Weights of a small GPT-style language model, trained from scratch on English Wikipedia: a variant of Adam for these matrices.
Each number is 500 + 50 x the weight over the matrix's rms, rounded and kept within 0 to 999. Layers, rows and columns count from 0. Numbers have three digits each.

# layer 4 attention query, 64x64, rms 0.226, rows 0-63, columns 0-63
555533472471536513428517469472477474561401507531542427473417490466521484524440477477493564538438521600487512507455568510534531606541529489501438501508497544478440500534444469457494501469472587
487457552563478496562501458558548530517611490472448611526509552549438524464527495532546469448519438423489487504518438426439453406473480499545575519481536535494556481447512570555491493553468439
511483508463502516560501533460512544450559503456474569459517560513569493515455554516528524515408501521486478536516421540514525533509424544491502457561500435499468525518506528509541473522518466
528477507522536479482386485482448373403403563473529463528544496480493522510534502527395538529526594508399480499484442614471516486468543457493483454454539530477506513552537468568490513524453504
517444507452452479515515585452494548489548605443494598508558528527385572570491474491558522506461497549528463492459475543394497444488484475498592540525528480506457504539571552516539488534485417
394490521538506524470543506524535515601534566545514482532545426484423567554422460506535495436548453511540533478476531458389456511514532539541567519434548599493553493531512520530532463481495491
479553439485532538503534469539545544588486495507481473501399536435582505511480532444524625454472443510558615542502617459568534538539523556471528532485495489519448516498449442429539502430506539
484467553542472465567517464494561529490569604469486572491514538544441523487525537575568536486523446501501521554451385485452471405483492493478561521535555494512506510473555567485438527552500395
510530555438522526469525439555411487514467423488506463619457551474562495517482534477413574501563477477506486459528592574605542499480528509385414459523398440453526483560486470495467500473569554
479449599434411459518494546562463518566534472467475505562600570479475515513541401463507516480491458528501508446498554547577517450439462452448519511544502534504481499564517488510515480565493556
573517534444483454490484487493512397493427517473479404484479496420513494514561502495440511540523521497427551537516501542553486525587518531454470451526513457545384503504506426499489480502478515
499530575447487529502510511497492476437460385492515505635529494493571474459448527513472440539574455475448466452509563519622557458483463433425390508477402478475362453516457452477546506484554517
500460487537543566511330411494437474539448509540509471493518485570538504494435539564519549434536549513405506543567539498425502444601522553494462423458524480455545588520528476473473596524426525
457450497496531469427458484612538504548428475409467443551503476521411539463591482451535573494439585528538539513571578378527469438494588579563571499458638568468496477467540573481494553508449506
493482472554549551455535462486531497522552447490466565572401508620557543467437493557606554477501504467555523542489456439438459548456569536437541477525528506468540502526444606489505540484558484
439553468460524488489515482488524453511445422545544456444571472462505538560491545545396512510485486483504485447510514516553540517522531528482483498475484554447401469499489460525454508551493570
440504456501550532454445524454448543570471502535507395470453501553469543513487465532599509452528457510449548606524516435429466563586535538483503424485685503604500471519468447503469561446462529
409554449414516521461436359441440511497476439545553481574510439477490511473396535533444442460451483502544372502502524577491580451532495574445398447415478503414551436486500483451374548587544666
530466434561452561510547492407476539503515562532508511443459442498431445444431464503595479414515505477508500639378451497357527551513492504557495467517615463591665503463513520528516416419488463
611464534573504508471608560589499458480495567449528480456419537526533448449608503435618527529470498460528608461502484421537417542491532468603564529532493498625487549488502588541571455384426359
492477530368471416543494496564432442549504469523467604627596510462485501500485622539407536399433469515479506426514474545522488517502522517464414471526501513401545492544450542423483537603547505
516515515511541473520567532513536461484536497494540546510504507533544555493514612449436575510454533531485524325506554438541478556533553533539522551496492480461405534508451506488458517543504438
533363547453495494530541452612480409563433455433448494475500456547428486506581454552478523579477510531446553487485581390523458521573539529485508487504490517510432610425512563539514549589469452
475521489557428503505549493495494554529445491482489372469401491502455463440544475491487477578528550490492501570479575523517498457551482501517510496447467528545500508466502441516517453535540444
473419470511422513463589470537468453528426481468464392445405494525412400471551492576460520596552595459495517587438569569470506465595481534519502550409420532534550551459543486563540476585548439
538455501543522590474471537414481416412546500531589493488467480577507536567415456566463502476449466492529432475454488583398407527539422451557413487353444463479477465512560550484482552566428592
478545441607497548474608434502583595512491526427498433441428483505484510516494431460504486568546563514510474516502521417473527437535523524536541508536439511502425514445511425547549441459500472
472506537457517605561573567435563557515489501560473515496492504420585491493428460432406500501496519460439482522491451556477542499547526486480383418453434549430373390528528384496611487468513526
514560445540587527477523411548604543470568522487483661520502553517521588549445505455518519477477459520509452452514409423436495498474513494543547543520467462477501505536494508471454444466454510
445546547468566450502439565499615537384499547528487461462565533428525578565542369444510476558526420508544478502583494587546491540530392414470499535603518508519402367529561450531545442424454493
434525494487564482471441529559606567545480546490455512454544529459424608608534382448505438537441477539414558492579510478520451422546461396492484573607486465583413556400489456479564451519446548
475546514644477554496544525498628550530462470413528511430463521521538515528513474472585464635517511525478550457511552405549489445543514496541599505483476531517436578474553400515531501449469434
425491493452492535444546544441492546461404461526542423407499504458487479501530481396519512519436514596556510491519499518567590593543480546441445499556535466518443427578451486521545511464477544
546513507490496481563445527500485519445557512395454575630509479513528477496498560570474500460535496421436493493510524506486496389425483465528534489472407452463556522476507504459471489549551452
538506521516433456530475498521504457467611526461474626559503571548444496521549537575502443503559471439561432493511459536415448428469465492527620512445492417444527491463552610515488459549553429
574540446537548479525512598468433395405376508555486443510525456477508496548496541570368527512525592448442501502483447607507504528525505440488456464500499469500552503421451465537459497479604440
484516508492499497436516497515467390523439570558520436519552512440496547561507431503419564523619570498507498454455551520488507524528564477512502521425500557481529500542496524534546471452517602
524547497467589504487507506523528465528447464510519471539505506485593513431515529518425554515614575516427554507512517418547496549505530506520460449467447551479507540568461419511468509462530572
471451470541498546516552462525554628582564482511503564409477436526479535457461442478670509463356427542547567516495480353480460479510502550529580512506635592512463507465509551484546476543440488
466516542479519501522558542514457449528509468491520423560514489491554514519525599502402571529627534569473502496494545507563540497465513510476519442515422594465445500553478441515470534479526551
490452446467525545474519491535534624584533374447512512513458565489512438478512466420598513448378476554514552475577602417551547512480466544492487471526530512526475508535472504432578522474441576
491540456496537558493571524492420577450518431560544485525472552523592498477491514471483481505516530550494453453559566532542522555459475468502441473499441502529501487637462478483544498434514580
497410559566396477553445572484548515552562541461405535502552455541352450497561451495596521494417451449482530545451480470455456490482408438488568565560515512519604509463536512512536465528434389
437469551417459460445508537547503507513436441426504418557542488463411547487632502430464506552489588587475483437543655461559519534493562567505481491492530525489522484512489444501555597457483523
437437610436308411505533497509575482495528542542456510539548564469519470464474528520466554511568448449523523555448459526450497467529556544394455500544521482438484432563479499464490471533512428
477460504410520492514427405555451457555436523536544499478598501439494453603491558496421548446506549547519416454551515553493548478519538563472441443439564508392488481451520507520466541538502640
547477412554517556526469591523459555491511548451565508489477474566409415533489527541566492459461575506491493516489499494403500461460460578555534485469514471584785613414538517520400503512515447
449531505394515469456477399589495515510427435500507529544548499496472545478496542468459465534424505528511450379584529502563491458512592554481464485488458537431550476505468445481467520588529577
429499475476457490543482456503574525561603594461473622536520516500405481507414465523479498466459466500511416568470425551388547462492479483490479562574476453493650453510537482489480506488480536
492497528471469511597523577445462520453546548465487525518480478523468456527441465507551442479510439461453496562472406546445531531481356438468470438547508488541588517519506462533527478494512465
524519492540528516563540530446648571598575461449523582536578466467448493490446518467463411514416549558486499405491477425507565398513494545558432554605371492412485493485492512468522451536488553
511577464566584510471472502556591524474550515471587521525564491401579551527545531416452494493446544591495562312567533439603523462505556517526524577496471468466401507486486485446501503452485556
595533463566512556559547625487493472485568579477596509474419459529539498474572578473538614542460622482487596395438513438540475495458482426491566533472480467537488579499453487584572502519496431
445545341448545517517482440490480598492578519594518521387472565520514480446334452459462500489496496515504414566463450465363518517531494500570518525430572395561501515469516545532497442522495536
484493453547453512504541445510504546509436521462482369442408519496456421425521422495507475570562574493500473613455537496480561449536455519541539525489462516540524465469571456561505428482497468
491551517558532475424521520482621499458544502479547447489458504478588576528529452444530522519477410503567480488563486503519485499502504464493498469564529551538397408510448474504493505409423501
548454499558533526475558539489538428492486559450531588486504551450461484492556554528510504531425578490465549460484482541492487461503490490590523570451417541495638573473556540521501511496485530
543513575500573553570480543519539517503549526507511608551580457443548514564513491454512574433449454534468575460554441424519487525440492472455498459642502490507459513551498530522588520401481522
520435571444555482486467418547582421504462435481497515570529466455473471519469505513442613546463459595517465513548466468500497490466533516500441484623471542506404478576512612529471545474446567
509479576538539548485504498568512491469499504446504580501522455554518606573514490476582535509468399488504552438550500433517425552465521483480537511556543465543449532497501557463536518432411466
563444492570524526541509491493453430419545555479560558569505433537438512545490569547473601444471532567534495468447494459410459512480468504518552540547514504479542590585520640538454515561524460
534481502524513492588655459506508542535520481481497523430433531525489475338505532469478510538455500486480518497501468459474522553490467531632513522491518499550529514445512532576538390477521347
554523475484518483560530550475585530498554618579470639502532576476602512465528431491528576397491530464492577479485440504509498502431444436473525507549465484445473462530508461576537414453496496
562514501447529491540417574445460450508539512571569639529622481503546516495458598528555507371426448495489524418500438500495474561389540495483467458486577444476605534526450570443449575475478570
# layer 4 attention key, 64x64, rms 0.219, rows 0-63, columns 0-63
477567563517506458510472539448473528489545500479537491452582498448471570485430510485486562496490486462530464430527541480491510500485497454472515476478466448401537386527481535504574521478448481
539517448511515582486514373519551469500481528450510498517461485526491514422577491560535510542503537536437459563425403630495507498462522493494463520478522442540479544518457532466465478490453448
503485501471495467546524557541491512563502532475510505465527458518625456541461529436454389519512472567468515514507521512471451496509467502495525540472432593441540521484500481493469584606505461
483513525449486414494501482414546621484607524628501514530501579481523450581508569575576493453540469472553481482486501485535641479510551568517526510564556411500551514497515419484513442491477479
534445499499495505472494507497495518533537508510517469459468545479455473502476513518528458535523500435444519510478490487497530581531493608505571479557586468614473399432537502512477468489478498
479503453542513495471509389427577457487507501424482557576460535492457474462502518564560538589496577532507465548403458538498548498459505490521487495493495466598439516507553459459496507475504479
521581538488534428489470565507528382481493510369505528509507402556571607438533487429463502465451516550469462508595482617496465442499480399507518484420392530454522532524426642503491593542562484
541414518478552514493494502535481478546514500475510458463452518515491392495463546535541517498583612483502528588475504494444531549486540573506562506578607517545591435518547521481453528479508543
466502523478449436544450544555412533532508446531486476531531518536517497481485442397515468404484416498546488416502555461531488394497467432534445551428439528326484512503473546516530503566548480
433518405497415490510509470481461565531440484547472468476500458539453412542391501492466471451464540557497366446497425568474526444430490495487446519507511490508419510446549432467442451529585473
533509579460519528495485584464501419456504409536524532515533513490535539564572458482501582454476509510467539464527566498455453541529486431530538509526487423497621464515458641547573620501506514
532480498525453453551541570571396446509472460541431458455537420466601505484505464401531411512548406467511532387435497495574469500434465426573515601463502550450358561510504513522548484626512468
475425560519660512492552519543524534563500533595455484436552546400503451462549513453412545493633547471505508555493524392397479497536542554534547500572513443498563422572586483523503512417442573
445552375573586483409444451501578556555503551480519472535490470572454513505560552572389516512485616605496456502555543498506517429480465592508525527491546429574438550499508544466454477474507521
537435490445557533492509432522506469527530477417554537546462514485464478480642497492576506561425460497419610619532536595451454574410508509495512494492520486555593545485419522559441512547464433
455449520557396438576475534561516488572493468542528497556577572488486536539509514484447448412450392571534495377448484475523476404520501507578464551451465565481405469485501510490490535569542519
533473532470507456498436511487548463451552500532466546530524509457423504478637472552422449449497463526509487688544455581383458593499440481471521488551519454608760447525433644505479478439468514
503427513431537496543474531475439596530475467410481487498447477472537480492529462487503529477484564432536546482513486511391503523515498541516459456396519505414550513444604507460506497656521528
566513558494532473516499505524494464476480494493464519473533528463491537469513498453498504528501469486441559732536502494505488568498448409506509487520494506588628472508425508493570501381483465
435595498593466515474523467612555476525474539537476530540551557508466617502513594454413579566432505621446465454549557467555530434551449487540508578551392492508466526495361506512496554448451435
472530489423423560587586527435440627507483444388447531511516443511554488545433496457505514506507588461470451352444556508534598451492448502431431496479508502395430523444526381456561438624593469
438486469535496552479446412478526505549540525496540456538492493556514526539485483564529447472509516560575527395504517463464444472450572586494548509463485470506479477455567514483406526548517525
437569446475534579454402475466540569510478399458504488539519480531405509602500500599547526522485497559504432542573455542479522523428505548423582440563438358532535425518547483428372543477470557
497545531443518471462464546511522527478474468497491519449511575471487507455503563469408514582536478485458464531572464506504543548574445444502443523536467519520516520540392536521565506406465450
483550538430495487481495546539547555492451386475486504431522600475467507480515532421416567584485484464432460519572497468521549539610437452533415494533395515511529495556383473516559528425436453
574434551541542521551513619532515470575496420487507454420579517469509519456477501414480627486559434479559510531413476452401513533481605436557496542522427463441377343487558400473544562517425557
501487497527573500452485470546508449499481481564569511507467586495450498435557542542451535545522482537463519539594470548552496550584504519556508498497486524515410567575460597533485508438452485
559440470457509492549558600459472435490576439604555559504515518469535547504495463457491434483512400418465502501430461522525504525468533365510396526475603505438386471522417532495554435542406598
544469464546551527480553468516435448527476539500571486502462437528526489504484498561573549507524525534485568505460540532514497478451576642511605501500546457479422561453587496525461491529507517
594476434565472469587591547440540499406608585641551543454524542486473434471532505543530522427445397521561440488408432521518422414467492478520450556450468587541565575568530522538486540431469425
468537424450591486492526595443470514462470603645534510453513494534404409537500567568438579496505496584511405481454407556529545467577540619486516507514555563569491478610545467475501536410453512
441455470567588491425455452532558448512542550552554461541419543516449511464509526574483512528511465584542485464593413514473474517514593590552523500500479508494467541516459582557397551467470558
446555489490493481525522590427524418471472529456453536513533417503554604513479546427522471572513445568499444425568533414623419480479460384527470481492454521560446487519474443511534482522552542
568480479480528474465523446491485542547597514569541468491517592514431425533501504573466534432491567439535528578458465571391551489533529604500553472542547475462552523526548507511494495483434430
573441472450477507501447475594463523533514446534543450426490608494374418529498466518508512506476511393524545562432426551419525521529508645509526495513533534538538460495544523489434469450477489
496431556495563502505480550497501548479534431590533505456575563511553458596485454493571494398564405446559550474503628334487486515541526541506490434535475500485608456468525459537577548453501493
399547428520443503487503405408610514449557485522460510539463526504450497491553466596598477540484471511515420434471513452583532469515484438537455470516528393606416459470507435531543430453515524
448541487547521493537482448363570514457535547524485530586519453506542536452477494588457434454560454571557427500509563461507465424516509442440472515448454462411488596453426449485525510536557462
527535444529524503464541481417443426501545565399486518535420487503487449549509519497473481595431554571471452579539474608459478573440443523471604514521518514615478500512507532472499524545532404
451576482516451463504491524386489556498530530491469491502488437465539537533532432489458512526549501529521382448504575436496515417500448444470480507404482482460461431492521498551501472501589491
468606491526498422498514519504470481506466511415464541491547422522555548460525538440480451529433533553409465499546480596488507466487472438474493522441452548466478593468444540477484562622520429
467582490459414451546512580496524475417482523515522527569503475511515521502511563514487537459454419533500463447478469565534507437495469484480449499474407534398489539440487445494495498545562464
554541453459525494510472489477444494490553562472512512444473465495441453522467518558530495537480515494494410583484385620399493563455473485437512499546580518614652484489538495454452519437449481
469551410471553460482470475489589568502486507492469510504597441524489584471551523582422474461458531557500455439498436471514523471483515503494410501431484449471434509453454551466445512523521577
539430502427550514518467488443474518475518448430456510483455479483379480489580429419523529547426506422480494526477491537401483542463487430480463524489530459577631460478463571518560500517537545
416465470449501517527496527447539659540457431509492524529487544465437473557550440560451565474466535526477477424517522524526518439469470507504438450507423452441432471449554510464485477606585513
468475558567498467455491495538545485546412508467497462435561464518428542534503485464472471460562535458500543539577514380407552511526546574528572461589510472493461404501568490521476478398484560
407489464434485528527503478455479611518456480458507522556495522511486494537464523557475512511439578512480456429487454554462537419511494606475442463467429488402483560441532474475442501627536522
595489537457525438546459534486458459495456508471488527476497478491482512488503527459475527470490496450481525572477468561484512543494472488489475474455582514499503505485544503495563439475543511
600513558469499508562560574461443482432480481476455539476527416469544495479450497435559491469558491376477496619474482528508539537471447403462461490489574519495540472483536459449585433457528505
413487486532512492542542495561415464547431542466517505486459562490495517503374608497419508476475599498487484383547455495591538529564484532541408558395546566450222570485570369441570447603518585
433485432581525507440502454546527511542530565559533458527481503538517495508516496558488481472494522609581528308524534438496443447521600604545562502453475503480411493511564521497413565564496518
460506472543489524406461443496494409556544514469503444524537487546549504565471451539551402487567507530597530448502559450496461493467601552498554523517526482522470405478548488458423511499499533
675523521441527486460500547534455424463452516474541527407503441472564539540526478495533510564587450524477584760459441580495425598419523518469620436563570485578492444483522516492501470372488543
552547532483529469472497531549537504467482488512488519447480564445460509448538537476459536562490477486420477578583462505531526548578415436542453491520444519540526534566410528543557508369424460
501449467530513493514527490475510429512538597594554521548502537507498507465528514535447536471445446586537493454508496531491426480538517507532472539421476557483469567500539622548484551524480446
404527475573528508444505533563524490577493521428510464513470549574556497535452502452487629559481533515519440409537544417480533446585549523567533497509452448476473447560470382493492529432472540
490478430589490491525520500470473453503539561547518494576535445526475498556515418547607407437457521540526498460505528508525459445420563518465548523474575475495472442494567499476420476563494539
515538466461525490552502533418454560482464497516525541522487498509471543535500415530584603488367503571427464457582468523522521441473426503512483518457447454425389469468606511509491475548526544
477487446583553543504471455501519505509505546571522476563510488537446503528526494566545478460476511588519515480499525491465477452412595600480592498498473464514506491473548497490413549556509505
516500516595517519475472428476508504559471468362537467517566504510494496527463379499594504461546589527525552496571580459504517506448545541514586524546434432524455372458590411457482508457551457
548604534578479543459475456577516460508489536476550542533501594522543622587426588486526429602515466554476490493554498519515432540452478523466580518531486439527473525513439496502479518416455483
548458458534419499486624423460464358503596527503510486536441478466500457598526425484597397491520474454520514467404555519571450454449552491524504551505592562543504548493527477501481490516466488
478460493542459516517496451484463436529516555443447462564480402543560529566440454515590436425514526481588539504426535465464469455413574555459572488478586497464515430419590454456470464605566587
# layer 4 attention value, 64x64, rms 0.141, rows 0-42, columns 0-63
463510460427513512578415538495526549554500624592432556529452581554530478499578487512492596502475430551451609509443430505438510500500512392499616467472488475501511475564473454520509629549540519
568476514459498475526506386490491493507495543608531472464470529495549498585456556487461485456482492462484495496473511537503571503499504493550498492460473418495530497477543493525477494501466500
447517592402508405512594504497521539510475658531598405504551440524457384421540416507503470398530541489537586525486452517553330487492480482492490574513464515503536476370524426392444501556583483
498557516483525536473523522468468484511422533551502533539572422517486419558447415501465416518510425474480505497544450419501472492583520447531545526554426443484538527347470516506413446517546440
559565469437494396514475385493517483518695511483475515473489499435338436536580442421475410476410565546472464477507458529498519493500490463473411486542498359572546442592490610462507498552464587
414543552507485485496406493457492452533395527453537436462488426604479627483482398496500557495524580518408512493428511489529494567542519472460493520482536386506465500416421547415513599472495567
491537479553545497544583570526524434485531477513494502532533550495547489433395468514509407506443534475525519497571569470554490516535500562508536458450507593469544460540525491509473576482497560
511575511580472541433472528550472560517579395475465527449573536482477486429517506540455407576496522594545510499444454468471488481473519583410478512529458649497498519446456521488520452485504536
500558494542411525518437530437487607561480424485490575537498531514490529475527515547520497487507483550557570520418486533433475544483539505560527509537509516467504485504425509423496511537507408
453516455529498521571441534511465526472495471585402506586592501491566585504526552558478605503481526597539498516368494504501525493514516429506503497378459473496518490640535479523484611491546619
593610447462618404351395467475543444578535499499360434492516504477484592587430632506450546611631476502518509489513597489572513499425453538533552645417572410522475613492440502462445514495434440
536492543488490425468456441540487521475476528529502477491473558527490452490543553529398473457535466452642530506451462527516439547481548510517426476544483589475528465423472464417480509495545486
540457486477423452491501454397562494578584479484522462470539545442481490490434515457537469523433499420370481483554624480558518501483520507482504547563548300558530467565512563551507426472477536
532548393430538572495483421412566501485420451467513428501467513523499542539603465538496614480461551428564541501477499520539539484480512428417515496467518496527545466513519556576557567509481426
483442496579500519549504479518495442480501497529454473475453473565517573510526422511464514474514468470487520490512518475444479569556582479529431397534464550496504457473498492526516585483492548
559468409438480404453421405526404500526530453420511586492503500462503436464554639547477491460498523464495435507523437589507500529475466551509465488491516485491521486562500479476521377504522506
591472553532489573567418629562421472564476555627538367534556534501451495532451459550505527530504432632456510509487557520566479412428506466519515621467528526505481574427492550429424614511498505
406563566494470570548540474474587520448520470471587499497440450554504539457505449443543518521461492547406490505433427469495534466514546495384457469441482502505514456466514504614520438498596509
490493492466574552508403496465493490501465487499480535398451512468480521492524513479496478474437494485496588494527453483478456525499540480489600534486545567531499486585491426517555519518534561
502541350496521489470557505523500541521506451430435601487544583372540501471520573554458532535544538520615555509535469521485478523501482520597540404501434445449519510533534490460516494517424471
548505520514495555489424495502468469483481495556453496473483533467445489529466558500512451489436471498449541486501467565507521486441455472514541630463545589561449530579435550475527527526457565
553460491486489419525421524571524494535552498497473480400482487469499484474470460534522569503443512486446539484523537475492521554501530576492516459512491484537508414577521464528524536481482652
512560468471470501472509472434552530453402493454516440425481449574539492502509503488571518445545507427565605505476628466562519510544498471553600573528521481548451506451511479452529522479501406
501534489491449678635534499550402572527498481512579531582596540457494504476487516521503499490427559579476533505457470500484436523484571458428510572455521412517572457552531515544526511522525490
556477444512442437408463402645364473449519527435545534441500423498528386442570569510501376416571488417465481491538500504497546475526506511552454523602554538519489542475425561474543464494500449
499410572548500474523504593506389552553506558576487541583456482455473448535491538457531412443516433475513421497542569505449482490536486522574529546597538535513484558573469418471453510478452476
472459433544453507503537472512561558516501465464471508530511563449567544532562533540492581485542515465543501492442566602499529548491496489533469536598524405529495499545489561483518547435421474
587447521536427530436407548507504435442385507432499508469549491527485531557456440554497536510542420492506556500564457601469460528495490521597479468438471631427453464394437515436511519523460440
546486501535543519526541482473600528488500391525523475552456543511478500531520496510434475468559405539573477514489475469462514509473563488511505460516546536474506461587500467445455555538473452
525460539531429431494548552527513509512541542519565429519536461435450446409419492522540433501438463500467444509547494479512444464488512493538460439487438481458534455514495468522441354506598633
520546510499501591466569442542500594530443396522511595511499463418537463522590541509474429466540400504552477499578431569364456483569517553483571510632453562524514535558520443531525467507412457
548559438505434416476410457532476467430617424498479562443581549530560498547429567500517425533420475510492494489567552431527552562515523527419498472474401486508534466550485513564508484461586550
586507471555379609484451529446518479472433453404493533501523511469533561633496542481502503523464497498558523495488564510522558492504515502530486487531519529518486496486464575464514501467468383
454614463526447481501568504473518505481546541529445444477590501537545441454454441527533425531455529495517583498431513438560480543525460480483510508500406518494547554355489574553511479511573520
477512455529526516486463452448550451479409489458466517474426432562503544553624395502431574485488657464577453490485479531454534523560471513529468355588487495507472459496489533450530565459448522
513466467486534531588513491541474444462487569561461514477463544525497452512515558535450539565409536418523420490465477532525612450533489489584513363476477529503482451487597459432500483465521569
450509498510433400499562517421438551524581547510535493558609445510504519489478459466548479483529503470473471515571567443472511464549523468487494499469412460452549486583479514502452542501470484
484627480484529438493485505555509530389471440460465513455544390546528596446459465530557514493550531459538554497469483417565554551543522462494533551443509579540501505408489457525531471517542450
530488477567494624500497469458580428520409449510452513548486529514530490502533508522490437567509510522518504491411467547532514492493449477521482510521586568493478508454505550508503480491512405
393508469554461457486492461513542573473564455451515498476498580468440460426420471508594490494439528493492568501473489504484514561443514504496475574477528494475494424525456527516536507506486553
533493558497477508487548565491437563554554458566475517498568546351504472488589508540437556557477479558577468508454364596437434512489466549449437382468409583441558536457569476555529446486478496
583459537533415554486478456411524431506404531492482432517454383485476546507545544452490490499470494430487431491518540516578408480546526463517425494537490540506475502552469551544476425465535510
529503500479525476483647469468499550537498475519559474557481442521483495455498429518531479451531478494542479510509514490473478510541450493488514565509462462511511596509485507481504499513476506
# layer 4 attention output (transposed), 64x64, rms 0.137, rows 0-42, columns 0-63
537485556521529409659578518528505458518493477482453561537388532493488463434498483494477526524417612548475410539539566528581506477566515625574574515504526494485478486421458528526492441535526400
489524520468453505464534537482522528514464479428474464549481477484502518478508466513536529558494516551512509508538516464535549464556504509494480527533504514520472460485467568460460537462499488
347370431522406532573452505451565511564510482455531514492437604474412376529436551555447514542514596449452614619528441475614445474431487450375507534509493611498546465483532492577459480467545386
450430455473491471551513490458488468506513462414469471476508464480485459500498541492510572510492560474525621632433537524524522474494509528476500511509553483528539576540547456480523556366428498
529601543490496543396498413438558550480509443487586413441466556485667541546476541492505587549521527494403586386460478567417511452473617574492526430411559536387465537471482534457490497559504408
450575461584556488519466429561454409545560501490560497421572498541418549609503447526331470539488565530527534444511555533515537585473554593492559475523530535529514446413531505398471544486519531
501496463518528478503445516517465535405578507516457507442506452519540516528549576447516529480542531543509478576445463495483536503479509466476452553520536489448443550531542505513557454556509519
493505519511473461550443448501453523455543530602528508419471525537572559527541506417545460484451459479462482528525413477479432499460416495521454448489462485510590509511565397459496477539440494
493509505524512475608584506532561526534513570483495555467508527507519465496518499529442509504442493540461500460570483466561478421468459553505475411562426462529505490507467433517519476575507474
535602549501564486532516539507492581524528433588494505519431542535479481516431557427487547589415464578495394580544452488486497488535508545574594487597450505492500495498546538525569433488541498
395480620483593529489611533501461477457477540408464472552589518438505626607459672490505450612504429516555484481597575504413473548416463495609395525398465479456502549397322386417444448531607587
394487553526503577490468542448542520483444498488498501485506465511473532512494447502568573500491454480435499531577417466598481508489442427514491452571517536496565463489494441528516475490496422
580516589483485486490557468465424506453535559469575411489502544494514469482484479501452515528663517454541541407511514560516534473480504477384516538345561478472403420476447535471429540451462525
522590562506485543481508398492461462443510389457544525572513439480451503510455501494483528472517474474508389659500500489488548516457529553581560427509496533503532437550380489564560543478488484
490616497529577502459417449494505513492500470465473507467516393475467531445565399481428520485495487503493482444453476517509553566512519525509574524561543472476521528508521546436546480543487467
491413616485467544456557515472522425510385549502514479473456555553530496545475452511536527455460384502521486414506471515507469453492442414540489434519501519481445490527478519648553508473451425
421570364518457472565585602524498551498558584596534574547490531443448531500506567542477490634530504588481571679575538507539447516490460565457461598422520552547575455411561523396542513470482495
542582440488455464556466391504408547580518420573516398500486561559522476504442416402501438422489580478517486533453549487515490488513532548498597473494573560510583481595556552503472526433441499
499536535505491486554515466496497463399486493453476473504511487594492495486523509549489427490463530474511469547488471579533510474541507483532511539477512514475519460460484476526482480547516396
552431614470516432449515534540515427441493482443442529498502492478544456499524562492522642480422431465510425493575445485462412442447480457578415488506394471447376564557434452566527471625548527
539529464489505536517467530478556549405487597526530500539505485515534555505518546542525421611446530550503478498512503553457508503514476561498440489467505493520525449376468489397501513507515441
523546532528495430498483496481476434449464531536502518436504508536503527457532450487502434507558480497483457477525466578544509525511507465477494536470488475447451455481527580431480468537520443
422441493561499517526431493530518379489532458449488578577533411501418474475476542584431456484520456478512473493534504474535566501498581492506471433522498482529466405547403422495433550578571535
545613447496387474561579502413494532537561478549555388528467558537531448491471524467448517519468579595467490561484423472569520452473531534395513556477516480533570475486564523533663579464424488
418355462471482594405435512446487411491451534503512571487458473555509504454527462545472536462484423521517551289512546479469530538509510473500446494495583464564499463488527436488525566574435413
550420453524517572504569620456623546538511605473448544514502497454537486452569559573515453524530502519463582425462503508512553546536492449395459575493472404549496556423544513473453499493467490
585516624514566529439484511474455516527481514528550567533525475415433498467512482503487573500548474482487447464562460468480514553460496485497512456495464485554419467470419452469568544558555575
439505401470531504479477530607509487453461595413513569474558402497438552496496426620525494503472458483479501485546486559529423502454422550571398479544461488523525521501523532443579509483541505
485590546510476520480509547502532554513550523472486559571532505487530545506538499522550506463516495472474542565508510458516482449515504528484520523562442495463506516596473437516515474554525455
500463481473430457501489552464503551488543553545527449444485573533499412509444496466547555528560456461507522547539514536576409474527401433427526542445509554443480550570628549524454464366466438
599460566455450509523463518468550538462529509440457510575476466500573505421548533517530459396438521444470546505462457429460524528471500421469436494453397397593474579551511438442535555536461444
507521583525512493484463442530391482428444445553504420436499440604550553507480456442592531493551410570469462485462454530516531477477491469563509433548625414454477481549573466491552482411481488
528553453509533539476503475546518523515544508467522523510569420508519529483487470530550537478544411520475489532514487521500490507476522555568460438520483407562514449527450442411580547483492612
458412503498484426575446414475466511461509445504506484445434464466490431507498537388481556567486523526509435537501457508492490491461508527468476379549553532497499514490539460516475465472503521
496549538532609493415402388554566433515536451450510592435537447492505549500542437499465546427496453419474468550470513493423584583485592517577579379557417483482474516506450513472527528520515558
496506500521525457463452562477595476517464461557427479474411444472537527446495434471536592462435449471518430587462527477504550453621533490643521484524484527442450474492460597510482485527475523
577480492505552499536495503547530520522548461454521528482482513495466447527498568506431563534576476505484558498476504439478509484462488535481524544539541442501458536540540529509455501448479504
445491453539493561512447411456490435486461423545463470462514418527430484522435537483450429470423475531530461406428448533467532480505537535587480449613528470477564493555494445497500492561546500
431473515444512491478531454492440546511548539503528518520489468446545494498497477487527480480438528489521451531479503501464516512519510545510481448491465513526532519515449443522560478495479576
524553529493499476506467505462456470415444539555568504460527523505529492554509529512493473540519548479478431447583460505500482433460460515439495464527475544461495461477540483538466480541549480
586521550452459485477551492513566586462469467522482446459446521474514498489495460408584546531472499447438442684508385494474365521420414391510469458504453514548525553531526564510496489401438490
501517471464543520449458477483538581489551527454553448531573465550479469464427466474481514505526417424519502476474481525481522591488504474477520502391543497530514523480488500424510494386424503
546477522514471491474494497489545491548556535473523499557535516454452433520516567478457510526513534491488568538466495433466507519488491465453504471504492542537506537541493510523483521481477485